From a checkpoint of a small transformer trained on Wikipedia: untied embeddings.
Each number is 500 + 25 x the weight over its row's rms, rounded and kept within 0 to 999. Layers, rows and columns count from 0. Numbers have three digits each. The size before them is the row's rms in percent of the matrix's.

# layer 3 MLP down (transposed), 1536x384, rms 0.247, rows 596-667, columns 192-255
093:488520544485497541536526518499495512523502479515460474476489460499505517541520478492532467516519474486508506519536499501517486499484522479492533453515471510489540488519498501460446531483485509
102:511498528526486488514475508508526520499509449493510486449472438450464472508464506470507480507511483491520524513459478476506526484497489509506502504530528519505522507486515514499494479503479502
087:491485503500512469513505490502538497515486508484425488489505467491591527525514436470507501488502494470479468422492507500510507474512533445485521497501510453494503486492473495524463509521513526
101:495500483511493483435512469488489486514524495505499493495505510475527518481469518552509471535532522547508494496473501516522497488482519522520497473502510495483572554505495494498478446506505497
103:537503503464528512487506495482464518472513530500468552532507482549490517479501464489471502529459459490511527494488536486466512436485486492471479473503487485474444513513471521499509447518494485
102:481515511514464505467487538502511502513460481498510529539482505483547523515485484489489515520491507503493494462519522528527503491508493453486510469515494480514507506475504502485506463444461519
104:487488508504509477480491498532522517507537518501529517470489551483511493522486489505495510518475474553542490560453513432496477512513521494460516532494503491492538518493506509462496464506543521
100:498566521457477511530469553468526484533531463465499453477490493508473514501487511501492538542497524525506495443535543475492514533450499518462494510494499535503460501520523521559457498506487493
103:489542496542496463528483525509492507502474523502510505552493544480511483495490498526483540486491484483475555418505447492505481475501489483531547484495500481497473490516525540514503528497490516
101:510493476504468472520488480521515463509527504507534498489481499481467475520513502541510481511464548534494515557480480505501512484495497504510537478493502476509481476518480476524511500470478485
097:502480504507517455486487509464471526515496516507492483516503472485500488528492482478504508514427473533510479484476503449459516536559535519479487513480541511497520478477550474557474467514508523
095:499531489492546448507536499495511520546504465509503508521490466489514481498478530510470487513499500491538459441479513484489506501462502575516497517542511495519525476536501470518445471521505496
096:535479513471492515472507527476521466489522473544483525460497500545519518490507498532504543508474527550469574502484468464547489493542499481534525524480444462472495538510565474559505493470469484
101:470446516492482503475472479563522518461539494510552510482497491447496494511511517462492537485497491488493493529474500483497531496494521501537485457501514482515486546488490526504517522523506469
099:469489494494515506484489513486483503556477455528498530529516478479532466506464515475479457511440477460538500514495506461497508523492505510522523453474476522483506477459440512516495489473518492
104:501529492472453525500506530509495513465483465491482476496462493488490490513466511510518530499472524494461511481539496508495513513531507523531511556527512499499518519498519520490535463484481480
100:525488527499479529489454513480481478479534493490490534519520526456506523560465481469513466480507499479515504526493510526476517484501493514482439465509479505546505499484514473532460492497514502
096:544494518533473483497547495514518478515486460465508480521491491502495529510517532484485469491500540502509541590479530471524472530560512493486461536539492472508524484486479490534531536501515486
103:514520471521519511501495504520492480487511484506492449438526511515509540469486502484526525519475508501507463461504506504503476461526505478517518467506479470518504459457525509475505536510476509
099:561463491522485510481487509496479496495489502498498507488478469497512494507501519515470498491508516514474479493511466491489488494487512477542501500515473507489507506533551427463510499465480493
097:484499511461494444494529491538488533525504483508510493474514527506504513480495490527541488509498514518476473534503520545526486471501491470476484516488515511585489513524481495499492472485491512
099:507490472497496474472502471486458523470491503476531526551487510528506463496546484523494506510488499516503467467472475534519457515510459530511506503469473531467487554489471503483501495501516538
093:481537504533475469521491503499504523505436485526484472482486477514473494471486478469471510527496475517471514479509503539508499464515517502515493495509461476508505533529479520494485508526490487
098:509516537502499483514459505516534521514533465521483488492490505514489502495491504495521499523495505532472513510433513527469483544499517514562499493505485493509502520470544481504505482474508498
101:496491436484517518503499475502490485495523469502511474483484498512492478459447516515487447514500460467498473464513512518456490482462526476480518501492477553516498528516481499503493486505502500
093:501506473529462459495522493512494467522495478492516466484501524515509490494519493492496489510449512513503524559463515471503438550466517495506521506517465456521541505502540507534481531530506513
100:476514511489510496478522456530498500538490486495462504542492509565488474491509468548543497482457509493471508494513492531522483518501418516562468528517516468526536456476480481523508526488503447
102:544517484525513551501517495526540494512497482513530496506532491519498463537506484505487504483519521528507521538491503507488513523552521455470484531505513510476474497526501479460490513503500507
097:519507467481529476515497500525469519517537533460493512478498504451525502512493495482476509526527491512546501516532456541465478465480480536500485511486499493478510518494519505467469499491495497
098:504489513542507494546524480484456507500522485453530514516513502514469472485484542529498513471500495445498496432502512474500541570549494468514513505502489524531492499472482515532523501481485499
099:547464523500487521524488516440482527500470522495510510462526468487505510505538495478503509487534507490503525479528488482507503485444501519485497521530442492501491506479486498510503450497529509
103:559526487492513470451476530460502507512489465475536474492497536556488506518510510527474509490456485518507503529468480500440515533521471522502497509484502537501449482499489511495497533528526479
097:507462515551517537507458478473516486532457476494527463525517495530514509546524496502495505481509526502489547494489504489470554516520515494538471491499549452485505533489492515476496557519485493
101:518513560480486511468517548504482464475491508516482469463512491503564469514475477504468504495478519486524517494526472480486552474503505507498486528516467509497504495489491489472508504539528471
106:450453545515469503512524503524474523477455507499511511509491491493493519490508459508464499520535527491520476500514523511479503493530507509499529533471520487482472532519551485485514510475518450
105:493527512511508475488522510527479507534535488531448557520484491498504506520464488580444432499496501461469469497481514517457503501503525527500488507477519498504512481505517511507506482476511525
102:515485496534528476504553479462511482515527506499506525500502508509512525499482496515497487516473511485466498464492510509489466471545483505476507472495514487506498451474524475493465456534482464
107:500500533502497481491524507514522504539474505485456529554548506538491487521496506525443508503530492464518497527517509532490471482529462496531494488492479507480471505494474491493517523530545465
102:500476466443521564498472465479483493483450511518475506500526503501532482441479538515495476493537469528500472444485518548488489488451507520495506504504504480468523490540518554507477488480483525
103:490508468490520565500522531464542470454514499468492511504516479492505508520526478486521483470514500496467555531516511524523473539503504488512466506546483497502520491507507473478491494486516538
101:546518472540476490497505455529515496498484481524460467500485504560513498532539547497488510499488532527483489486481489521566458483488485469505554503508513503496511512463485510525430532500514533
103:517529516520511502493489475464455530463496500509481495506527509507512487524507443481504484498480486456531483480475506525525498502485452474488547484489471472513497489519458496503523465540513531
098:528500478489436486488504469493528456519478519484474502451524462464525513561451486475492488460486522483503504491483539485521521530524472501467503501488531464530468542506521490504479515529509513
100:468474499503502495522512487485515501516507556443498512467530507519500514486471484527512477504486531513522531444459489515542460495508502440498484538537468477536517524535461548513515452528531431
105:514494528480478475497529498472494520519487528494466469500538535516471460467460520466482502536447474524530511510500485499465480479501511505528505485517509521474521522535508492504481531509496499
100:425493541497465484444505494492458465489502515475491478470539480535497532506472520501542465493550471504485490454491456483501502503463525473505465455480488494519484492465526504513481549488465467
100:519461509489470471475445488487448518555503480489514525432526512522488510458559485483486510473466516502496491471551492495516464516456502487467465486484489504522479481544446497478506501488503428
103:454512490508533448478495537511543504519479472525474504490467544477477520485521507510527509494480498493498502512516508483486535472484511472489511516524463513492552525502492472505500489519524468
093:563474523515489443512529551465493484514498491499477515472483488554481513486492491481503523500506474467505473546510529526505524538472481520492491470492510481487502486493472546506533550554500477
098:513516546423533510493512477536483484467434487505527459431500518498516502500510503451502464484473511492497468470483534461524473493516498521502509525451489499492529485493475489530515530494471514
093:460527524493507495470506499475458488493492540507518520487549519499478499476479551561469470512511484508504500520458539528522532470508439512494452487453501491497493526486491500469498488498569504
098:493507492464528493469463481439532519482488487548516507469516496491505464484536545510533538452522492513470495479535536474513455513542491453493443489500548509511560505488519484490526525477494508
100:450467509498513481522507502494481500481548501489494504473519492492468506501500498437449491495467560462492534529532525513494482505470509473526543518435469477487475513488510523511546495471494491
100:551501490501464507500507477502499476507514527475454503499497477490476498516512500509526451483494503509533517457498433513518508526467552531508511456496529495547459481508503512457502506475526522
103:499480509518497491507520506494493485494486534490510518509496487499482524484520483487541478490479505484443491520514496568504518499504547488515482505485516540498543517505498496505506486526507490
098:514488520472467477503505503524543460484474519468501508512542496492537495499481499509523526550469509461486475537508514461545468483435508497511536467521526559515515515435463525512497483524510543
093:487460487471507520448473504487522498488490495478544501441470532482485502504517497523519495495496550464505534508522524536504496490492479474496505518517515493479517503489502501526511504465511552
104:492521505526522472555519498483497519486545496486517475495496467577477444450479485475493487529497484461480479546528471449513520510495468518445478513497519503497529491510487499493506489495528542
096:443544493490504484486513482483493516528506504494528504512508547505488534514538436507518555520483532453510524554525510496539529504490504520452508575478506481481459506466526512509523505486487482
099:485510506510527504540546468515503478508503461492507490498430498509505526556471451497530518486464472495491521476438490529517503507490505456522493557486506502442477496500491520505495517455494520
097:512531533501531491508476477500483496473497486506507513558498476520500532503453489469497491485534521512456488543544564497482533529514468519530509485545437534517459452493487510539511475489521518
099:514453522459455538495494496472476477526500495481535531534500485483522520516493501500526507505506496488467515505503483447447513496520494449473495530477478503495490509492490483531501556498485481
095:517525484535495494432528501524512488502523520518552477495546527490499548489499517533521463460499515531507481535492478481522523453477510489469491517501473481497502522500450487528567528475517466
102:489520506495508534515507510534459493524524543521512467493551474511452484483545453496508529497523477511483455514513497488512491465498495493491518461487483493486474505538523512505487518520548526
103:485480468441494492497458500432565471534482478515551527503494480476532472498505524514527525450483526485480488515492491495507507515494497501481450497520478466477515494463487485470453474494518493
101:537491513543544500500464446481489549490508474496501520532522496529449503476454503531513542532447497513511515466518496503482509526468503519511494499528484482496505458437521523483512486486434492
100:456484458488551493515441516515483489499489545489518476485542523492480480489532502466541545531500440507487483545521497476471469503477523500536501531501526528472496524475491468482502453523532509
096:527531473524486490486503505461455477479514471507460510445524486519529480495509448514419483483538501529481449467486492508482480514525493498497493476533467488496491493494490482512488506506526467
100:501507447525484482472508475522515501509502501499473516536528512501476491507520544456530483514499474525520503461514485496492476529492494518484491539475508524519484503477540536519487525519532515
098:513524502489481530458526564528451473502526503523508471451544532501526514514483456509492475508529509502468464506486524501492551474505473445506499491521535499491527509538525468520533509548507500
104:552496514468493538497504503480467468466501512493496536459501467506479517497509529497465456534491482538469468479480491514510483459445518491511498502469480509515517515504511505508527450503526487
100:510468474522502537552474520446491494489500513486517485489490520549489490480494492484480493483547506508489524476537479540542488523506469474471517539518456541520477498546516529494524518497546498
# layer 3 MLP gate, 1536x384, rms 0.257, rows 597-667, columns 192-255
097:448522482513505525497513510499471514494474529539512476490505518475531522494511467533515511510469519472494462505559455496506436496502511545456481525535483517511511509435494538510447454504500528
089:548496480560500472532457503452459495500519515528547522486489520483498476537469541489483525531441505497460539513511494504505510502510472522526546522540483473517483539497491456513511472495474514
103:479459524505528511504544457483478471517521535480519488493504523493507485526499497465493482470563493521494526499515493462503470486454540526495498534484476542496552460522496524520469531523453531
105:507493493506536484488505522475518457521482521482473517447515507472501481511516501538460561506454461512485568474468544510511519506479475500510482507501506504473502527502468472501479472511508487
098:504493497508509489509495545491443527529477510487501526439522478503510516490511503475491517489504495524510533466547526465481530505502491482489514504483491509490537482462536490479496490472493508
101:481491485492507536458502483488459523562487507498493496562498481499519483504522512512540490459512510481533537503537511504494492488492466532480504483493460498448492464500485501479526488459491521
098:522541495513485449512495463504473491505519510542470462465478511497455540540452465530516472495520508515501531475540483485511515460524485488464523532476472521483516449502509469484504498503471474
101:436489495536508484463511521459559493451502473509478527499544453511528483447525492533515505491482472481511506529515524515510482536509501491530501486487462482490493530531463517478502472548532488
100:492519482510494529494464464490514481509486490496497444467480522511512481520498472519476482495547518491515520490491529476509505480465504498501549463463461448494497473461529475525499501450482492
101:461491466511492518523457494437469528524504511489495469482517559507498496491493489522507495553513496494491501493501484493509483509475501522522521512547511424487524527488534528501504521528494485
099:523532465504494483443509481477496555505538518480512470523485492502519522478483555506475548506523532472528501541479486517523501517506495521522479492519505523484478522526490496552466465526491508
095:502455490545496463525523511464505524521491470453522523509469515528481532451485473510471497492453492501529471509488489528532506506507511502500498503522503506473524516458478512510508541528537549
111:484489514448483474551515481517501499487504490494501499461492483497510505471488461482522524533481459493492498476470503490491498487481558511516514518489537461470504500495499525560505522495506484
101:538520509511479476476480507512480457503479505469507523465501519482503548472518519507509518509507502525516483510481508548537506493484509483491515463494476503493512485526497524545468507514473499
104:511470495460484518524501488460536508491515514490516514480517516518488481498493456498505506513517478498522528500557483489494457486503543484436479468457504462495507518546531484495528446494473511
097:498487492510473460477514491499472453486489495467480488499504506504477477499504523510477494496500499487488490499456497444470525513507488503511542525479504472526508505530519502494513546474487493
105:505493497496501510508473483468490500498518515519473515476478511498490514552518522523490463489490500490502493512513510515505457494497547498485493515520553486497471531521534447514457474498481483
102:524479485454488508507493533485541522482495535491494508461515481454536531522501500514503477546496498476540496442532500521521535464549538516473496496521526471502525480485496505491491470519476483
098:464494501509500548480500493477530503486488464467487485531482503458516485507514533522510492508503529496494460485521510522473497479484535466469522492515535492495483487514480489535509468515535507
096:471526463528515452536472511505449538501507499475476472522476475512534475515571454500488490494527489520544467476522490483500500511480491550515513504507500534508537485509511475499513486486520475
093:498519455461494511488502493497499486473504517461486505520500472490438515506508548499482480485523513512464501516500504518453512502420487473494539502480495511487504538503489511490486491456495499
097:484477522507477488510481446514499488552471470486499529468533526516459499509498517516516529523519471531514499489476480526510498494449526471472533505490471531465520477501514465486476498513494450
102:506504506482532481508492515497455494569511496524495498495525484501504477485506494494471543511501479517482476545560505510489507521534514526501470548508514480525469483521510525472478501520488532
102:530522525488500511484527567474470520478440514454469528479508474495504459497482467493516508510504512500467477481513463508475498503566502574518518492501507494509512501497492465505498482476463485
095:542543497516496453521508479522509510499498498484510520523503489503513518487527516479493477491482477438480551428540473543544544491500504494433514504490501518494530512486420519480502484483512502
104:526501508509513498488484538503519520519483540473444511488511502540479525490495511516508468506532511519506490469477498512520481506556473501484494528537516516500500499538503445481512482505527474
101:501454515488513503478431517522512521503539494520498496497526510498496460524460487493485460504474496514509468522499478509488486491502499520514482508532549475475509462478524525513459496486482519
099:484525490473521468506481497520478526515494500467511475480523474457543489516501551501508482496495476497517530470454487559476508506505510480461473497556500508504474526511523540486468470518521501
103:546488483530501494488523475519509502472517539518528512470501475512471506487507472517497498473515527514533484552504468526487515524467507506477479471508460510506493498510446470486529491510482538
101:459530497515493524497468514495492461484533524471534477554497498501535494455523532437489473515489499522463507527493475512536551486494493456552520507505489529521484503494463501531534488514495461
105:472499505506524537513500491529514469491542487521481502510447485512557489519510481536473529474481474463512539513478507546483509519508473509500535511533537482494532482471488472504482466472505506
103:473490509451493483476551505520475481525472492490541532501494520514480487515491498497555478537518521518501484464473485510537499464511513506539507520511491503523478477528475486509523517504542491
098:480475486474516503501496458473529527493490485497505523524511506435531466517473487489511504509483459468490491486466500510522490479503553499505450501508482509464495506530486532497509524525479546
106:495472489547499496496516492482470513478486511500489532437468481505502503459485498484491528525562500511507474494504464514544522473527560488525496472459557526478523531482507495481500501517493497
109:521515517508505501491495520507481502534473490511521516486544507470526485530544500494505530500518499452527499514503509500525507503507511501496506512520515486489517520515511459535486468472483494
100:524494472478520510508507529509493519520469541506503465483503515471538475517537486519477458457474516445523504465483534513502472499544500483505532464491487500506457573515492499512489515497510474
102:456552489499535519540488516504453503484483507509501559451481500513483508524529523496499490469516518535506526487528478456564477517487511468514486510503513474494529526512448517515478499457449465
101:482501487472514508494487530472475478477451512535494498483504469543492497513470510472519501424504445511495489539505496532517541512498518498489442510499525542513454515534462523491478502425485526
100:478501488515527513526459513536545553534506507493533546529508507506486498513493513459503502462512465496476523500505541540483528546479517541499478484474537482515475509478494508527480545482483535
093:490529491527518526525484504480504489500474489493510488482526475544492484506515483493526507517501477500538493491489520496488521507486489537565514503481530511460521500481477494554494484462491503
106:480505502487526540495468501514495485468469518522535531464522484529492489517472518523527457504498474471514482486475510468508472557503487472513504495519516467514492482448465485530491551529547511
095:516530472497491485517515502501477496478495539488487529532508488476475488509476482570554491500452552545502535465493508466496480474430533487496531495509532506476493529498498514490514502520522492
105:540542513513455504507485474505508520523506551505482481502494512502504503517486497523499535522494509544502533482478504447497569479483470533474506495502510508518509494471481534518510524476499512
101:507447471470551531470516539509461480509504537511490497481488485578478487475507514498516508495566471447453557499477504512500501452486479483531486515499505447488473511485529497510507531498446512
097:492498527551519513495519459517481516497550470510463471494448487483477493476447470503531449520507533514585537460546525526464504455494487527446526498528499489524470513494461462516498530529488516
097:547514507464503499521482481477524448496465524526479505515533500490452512526461494513511500520505507466530496487448510485529497567532491482546521477542475533513528516516488524501522480465492492
100:470522499510559488499505515475494509517476504511470478475495493514485516514564486516538505484510514496464536470503500516482486487431477508446442537499514499488484533490529502493446510483504513
092:493486453527513531534518479491508519477480447493499520530481563470502479505474476511504533515485520537493521458525480519529496500491488501474514543523502523470501490502498493521506526521426495
090:499493476558505491514512498495462449446512498506495514514511524485489510446475462519531558522499482538457512508490506494514483566496539520455471491498474465502455473487515464452475529525534517
093:526486497486528528502533508517486496530473483498492553528533481543495462520473511486535472468533482509497482537527491511516464492518524446518486494484524530527514475463540458515524478513503505
101:479529475510532501517542556506471549533506487486541468522483531479523469495493492482501512461516521516516455533441528479494493521479537500497475489453519512516494519505521506435522470494505522
099:493529490452505501532510499484528522519526494516497536525511492487501511533511420486515523539441501475508509493485532513490495480458505528491525535487478480506460526485486497487483503503501506
102:507492521505549474519508493480531462496479488456464481483507472470505557489539509537502552507540539535504520481537500531517525475486500543531550510474492517469509456502483505520528453518492488
103:469472504546513507496451462501486495520486480486493518491489548502441499506461510474500494486467463491499520505471485504498529462492515514440519529498526486518492531507468555475474470532514474
099:497453544495543451484511512494479541473497493490490504484545457502508496514521501531557521481488519505485548480531498487522516465515504458493481505482524479473477512481543508494498522525516492
101:498467492580458529502556485497482540488512534532513487517477496468497507484476500517499482504526461535468492550490526491495499473499485473534469501502451491472483523492499473481500488543515510
107:497501495514486492525509506501503485566489486475469501503495534507475547520483531502506490453461510542514502482501504527493503500477543504536540507510475502493488506481513480555516468448506480
102:492491467469509475472488529500516504517521539456510522495521531489503469472510486529498554527488511443458511524465494483537528504499449490494537521500527535498469508483533482514497480504530546
095:507498501502497502534507534545512481472498514514489556483489549528518490475500434518476487521512475492482479538521501498511487521543487540462493515482527496502498550486491471502511513496468486
099:524514512499498484494524452473469539517503495521500531477518543517535503513539452482473525508500496517502498477493505547519478505493502504539495499542515485550508480443468490499502505519488514
097:484534525450508477460482479507495535497486526527510510478491510486478502468531499490521507473498495483520481472512462480517523491518539530500504499481509493497492534536466472509487490487547487
095:509494498528484500540498507539491532477516474521494466493487484504526489493503501514529463548484473462539484515462488505476500495520523463504482503474532478544481461476530517531468540515453498
094:470518494505515515450493515513520486507510517467521492495527508492489520536536489529487525489512479502509523488498507530474514493506491491482531580516472541505508512485487480503477507494481540
102:521502502500491528498486499478512485524517470520520525514531529477526478492497506504506509484491512479494508501520506499485484472513510535451501508491510463498464485495504472472491489514471520
104:485499484478473445493492548502466495531492473490503487490453533509567541521492479499524461484500506493496502508465537546480490528535485486514486510485507512501516527495465499524522492545491555
099:532476497506496502536528474499462519458495465537463484516468505536508516501486499503472456474492476464488488528503510483507501475494551578501480465476477523503488483517475541526476487462467460
095:524511486500455485476537512505509483488500508482476478521476485526478516494466491549486479495475520486557490462485515531492517516473556501547475502483472456513461532510458513494529460465485495
098:532524485488490533508503456531520488499506506478573553499525467505487459516516492525533531487502544508524498518519536509502524553475510507554502517521491521495515470475490492506518512502502512
090:487469486506487500519515483519485498516476491521525503484506526506512531555502525505470469512501530495522454496503508481502529485496528491542508492492496535531574470586541445491510578474466510
097:474491547506514479500500537475479489520513557517507486498529502514507461473496480498505515517482487489484491489492508494495458503467515488470470535473524511519516548516513468470510449502481470
100:471418490492482493506494482534495509535446510493472451462511497442517528476538515469513508469516524485435454496502517545493478501488479526518470476507519476508518540461460546509501472503488528
# layer 3 MLP up, 1536x384, rms 0.264, rows 597-667, columns 192-255
102:513446478494497519496476494522510489529483499486531494500517528517476506478496456474476488525477512534524483520477542532465482554506453462487481474486437470506522438523471499518534471495501529
093:485454493504555501482536541486492517475472502455467490504523466485483485502549499482462482494498488511525460488513515488476471532480548469497464505466483511501482488504490496527510496522471509
103:482548441486477496491514518448514500537484491514524518508501439476489502493534524487466504526508515520480524514510472535465505500523498517452495464475479471477489511533473515515472515522478508
108:464503521468503510476487495478532503471544539498459504487489493496545513479484528559495515514498477505525493502472478492502495499463436488545501459507508474454464522502497495490440500481474556
102:509547455509525498468524498471458518496522541572496494490485554461473541507487503487516489523490505506469516536502453500464537501509553492505479503492509472519541475512522550469521530448487509
101:531512481514480538491514497531542491515538500532521505493502535491528496546463522457453506517502510497481492534473504495494489504489509490486469508506512486485500514471498535566480516496496490
101:499517472511498532511500503517537509533489483481478518468522505482507538495449479531533485486472465483488495496519515508519512520504479495492506506488461465496531475529521508472485496468439476
099:478502521520495511528476520469533482524526499476472518474454527496497481476513507530504538501493510513518512498530476496508493540486495515488505456553505490513458528506539481483487519542543500
103:489461510485475516494445509506518500509500478521488508554487491509541452502521518528484480485538480543502513474504495473495531476522498492513462504489510483566469501489480537479527502480479471
098:517503471497488470541536531503508479480529514488495487501492507496474530529507517475440497478518513494495513482508516474489493524518504478500521543486505529481453528486512496531541477510469488
098:518464536515479446512469505522515481506502541521487519510482529478529533484509516465513487496520534490464508505492525483472532494465527523478530491475489491531524486457510504486470536518534527
093:519490517442488532485498472489463492498506498484488473493505513491515475540497539513489521497503458507497553479511511516505573496511542497479497498482518555517507470492512505533491473538472472
103:505490518452486537521515481514490555496509488448483504482451505446505525496474472508527495527477517458493468482548502535514494468473489498526493478482517493510519517519514508522487529512529500
098:485492491489507508526511513494514505481486469480526427482461450501543477494526496508487478536528505562500498472526518491484473484463458516503498511490503476496495470465562471523479509553500514
103:494501496447516505466537480499514483498484525476482507533469517492472463497508524497456547486505455500507585484514541487484498558516496493497489489456482482500447490506548505504539459492447489
099:538479534480540484504466514508467483466477475479470509509464494475521514473494455455485502505523465488515517492514494514459533499521500476492491436490518501474524521502550490471487478505494501
101:524517500475498452485512517474467512481520522518508491531473502518523493477493530471523531502478539587508490495500522474513508471531493510499501449518494540488473504501464490514485513538500459
103:510487518553482492474497493475474488449517497517498465505509478475523541488516497504526544530475465557443520490476503516495494523476497528511521513476453556475517494522477508542524528533483516
100:494536472501519545512527490494516468489509527523510508501514474506523473483464483484520472524504486511482518518503476502473458512496487447500503523506501490435490488518491472479490466457452509
099:512510476475518462486531493447498464533501495502504516521576481443482476450514482525515494480477521497514515512472491539506500491512511516473475452510522486514510481484468501522497486488473484
096:569499521507462481535559509484530479504522505486500465496506505479478502533494487472485532546480493506488531512504491484488503499458531471520492523486518486505464478528528485470477487475509499
096:483466508529475504500450484498524484528509452485495500461473528537496509504487514500541543547516475553515519519494503499466519473500461495552489509478466554469528524508529485509489546513490500
099:517539492520521544477474513482509548505495451494505496494527499500438494523535476516545452560519475462500504501499483515445486527539486506503513492523477504490535527500480524529482536509471487
098:475492531499486462491486453491487508488531438489478492495513496505528491515498521477493501464536508489528487494497429527512494527491431426502484517514479486517503518521519491479514443513471473
094:530492515483518473441459506475455501486501501522485501467476500496463498490485525528514469473507523466497518472563514473539503462503521546468493490581477516486533516487477488497502488505520490
104:467495523552484526519508466513500547551438471490506527510532508500515503509446485520524540512491494479500475475444519509458498468518526507532503517483475520543488468471502476504500488482498519
095:527518531515489490494559467495475514469491497516550511507508508521469502459522512511500492497497531510514516505528537480504524491520492503446483509525498513439466508520482500487579526562494499
097:504498443495503482488483509489498442541494484508517530495498525485531487546496549525469488472511456526513526554510512491488508529509463529489521485475496527517481504518487488486510523521510555
106:531504510481489516499514531495493500549524472494456498476492543468517556523477526474472504523463500461498508453487512478545506497487484457536480493502522512491496496532521502491499486469473514
101:496488482473465521459533517487536487510508512543516507516476500526471500495490475502498543510470528489523531458458495508487454530534493515509490482509470471505501489500465501543457506548506557
106:486456516459503496468521518505445469500471468507521490523457512542447520515482537484508463482481452540553501498485517512511504521474473483457552503515478481467499486489480533500502510485457525
107:497495494515511504507519488490505503468487540475447483497525481515495499476539515501507487506526496527494537490486470505502463515519524463518506522481467459487480522513462499494473472468507489
101:495521508507513484480534496473477496485464572467476483483520547538480487444480522520466490502501504496522536475505510506467509506492483497503475485472538567555507493503503480482460475554508463
109:523497536496495510547453536480481531497482497527468518498450476501463513498499538493529490505529504510474509456509473486503475478512535537550535489476485540472506510456513554523525522445512445
107:484517502510527512535515468509480510537485468497540524512476497540461528519501477455476519467501509562510447430533498540471506502535501491494521515530484497526492483489478478509460519479484529
099:483499484524531505526518515565509523496496506481539500480507465518487468530470514530554483498502526569518480527509504511550523499521492542484536520498513489514475494484550499484478491505487504
103:519506504453514496499455447531442511521513505497466465517525499485521489505447470463489525487469534506514462485487564468467517487528509488505543512499487465498534486452499537526481498540519516
104:502512511480524514531469481510509501506524482523488511534473480490465472533530521468511487511462520478461478497494493449467500505506533505497493529523459529499467457556502495472490498446498511
104:506520519467507503482534532493495497544503515476490487491473521518542502443468501519516477558469508494518467421483500496496486493472551484532521521527489517512481520495457517501494500499528482
097:510487500486485528526500484493467490515473498478526502501472512483488486489494502524506511509515475489515511508515524485459518514512531526467483504529542478491491483526538517506511535512480567
104:488467476507493510518486473472502516460532523511488507512516494558497480484485503485491510478509457454490482484523482503467484472470504521513463493526496493480502498532467510422520508495580496
097:492543514512510465513509511503508496494501482472463476489514498547488558499496456512545516520499519531523496494516538545499517526484521516455514518476490518494472467491523447533499530494515534
099:483523452570530484534498514491505540521519509430503507466500482473466502528441521504498584481451516526540487505503518508506541515535475509538549501462504513454458519461527529526488515529473519
108:480514489518520525551499474522480485505508471426541508531468495513481526478504470488487481433477502513528504468534530510486510549467495510478510489521495529480475495510473484500501479505552458
099:493525481516450500556477486533530521481458469492518525472525523549492449505501480500501493538487531502469457468505494527475478494484493466512486446493471489567448500472515465524542505561495476
095:491499523520511493453479524491498515503505503495473484518462519458507491505494488464507484543539503519531488452522497508497492483525501510521526479482499485538489464515488471524539520515500471
101:510507520486536500521511501525499493530537475505495516500512540506489504491548490510516517528497474516495426543493515525527556536503505514491487475500495540462524507495522503490493508487509491
094:488486486517523520501454477516479487536546527510509524527484512575520484505469512550521463532505516473468499468465502478478507502507540507543466510514452481446524469540493509485511464505465486
094:506480505461507516503511464520543508502487517521533515492504488517547498510526506482483471453481500487522472470524509545526471494463463522547507520509498489515519486512483525545509527478526496
096:504521480499498451475529468531490552521481531496503481521473483537524515516460478522524505497482483507460492541503510459523477507505510496528578470503530456469473519496475519491507507459527526
105:496507513474511500505472494494482440492495566506469520478477477514446491476514473489504503527546484536515532439479449520524494486484525513539536474492507490463513506480485470489480527502491494
094:526539500560496475430466522546489496492470474499493487486531541530505478510500508526490509491525492478490489483477441539516494468492469505486485493523537494486516489519490543527517464497495451
101:530481501500486518486541499503475450524512499508495447507498450485515518488544509462505520512472463463508518449476513467504512443500530530545516527548485516498467524463473509461521529511526496
093:527497484526499570510543517482490486480494538477464492485489511525502483527521437502497513508468536512483447463502499533482489474497498519519483484490403464460466473510494477534490504476489497
100:523515548541503456498481494503498525495458483531491532522508470498534536502511480501508482474532476498508509526523512488516481473453486506540524482487522515491515511508496529513561466503516452
105:469492539513532475506493470496507512505505467489497506510453503533506492458537510481493498468465555491529526542492522509518498480512472512510485517486512507503517432528491502445493522502531518
115:508487506499474509494493500477530483518511484535537484511532465527485461502503502552460506538531500479483505458495486475520477465495515480484532497511534494457510537517511506463501500490477500
096:497518500516511499518522465477522491455490514491501503480502524490500459457516499477488490498478471482481528509525484518550473478481458465524515476466506505498492554445528448465467482479484530
096:512490503486512496478468460476497464532493488487439531489528510456449489481500455504510498502506511543494486502476499528528506487468491466513510481546524500484500500453513515515497548480510530
095:475489503509467485495521493505483484490544484488497493488535541523518479487515492495459510502476506507493492500514501543480479478528481458499511528533494479521548482494457480484482507567486488
097:515518483507479502524509504535474532514484479501512513474458495502503525529471505479508507492525482490525490500504492469485488497542538496494517458511503488526534509471464536518479475489555490
099:543498491492503499523514535517487487540496481481435531557545492464512477487524488537504563483475512477473530511488468499576521525546485505509504515508550515491452486451548464490486517529487540
099:492521474516481553499502506506493501489472497443507529500502515482481447485500498457524493467456525496487513502534471471570496498485502482466494482505481479483508514518487505495513503492427518
097:484486505512501486480484527503552510489500498487485499519507518509508511492469500503516542539494523505466533471523500505530512511495468534485489524471453450501479493520526507491489479457542495
107:471517493527501465523490493495531482494539488479524467519507499500505512494506500482497502517469517540490512504496479484505509521489485506495482507520498522434518472505475480516494509512453489
101:488509458533517518471561504504509528540488472462520467535479480525491503558475516532484481537509551506463515449508500507519478563511484467502497537540498507479494504474521466497496543496509499
093:517540488536523522511516487462452486497529532489494550492468504515493471501494502509471499488482506481489473500433494462480489520485444519498511497539524511511451472456540458516493509506481547
098:495476509501500491485482485487484541504510463488503534472528451451520501473500505525514488507522460448506456516501513509556493495507510500421521482485552480503491530478493471494532500517485514
095:455511515521501493526530486533439456487502537513476522494510542530471494504476490490502482542515464470483516530471456502547488501480480493481538484536486491500458528502514522523472480491527513
098:502526455494501547520498475487488483520496527502469520494494523520531548509505510517500488531508553465508476557542510537455530473494478483460514438544471488499498481464512488487529558496507456
095:507531507512478484445481485461510531500489482465508509526513522503463476487528517455450518521497453474473506475511497456495489490482499489517529519524479518514514520524487513511501518515463510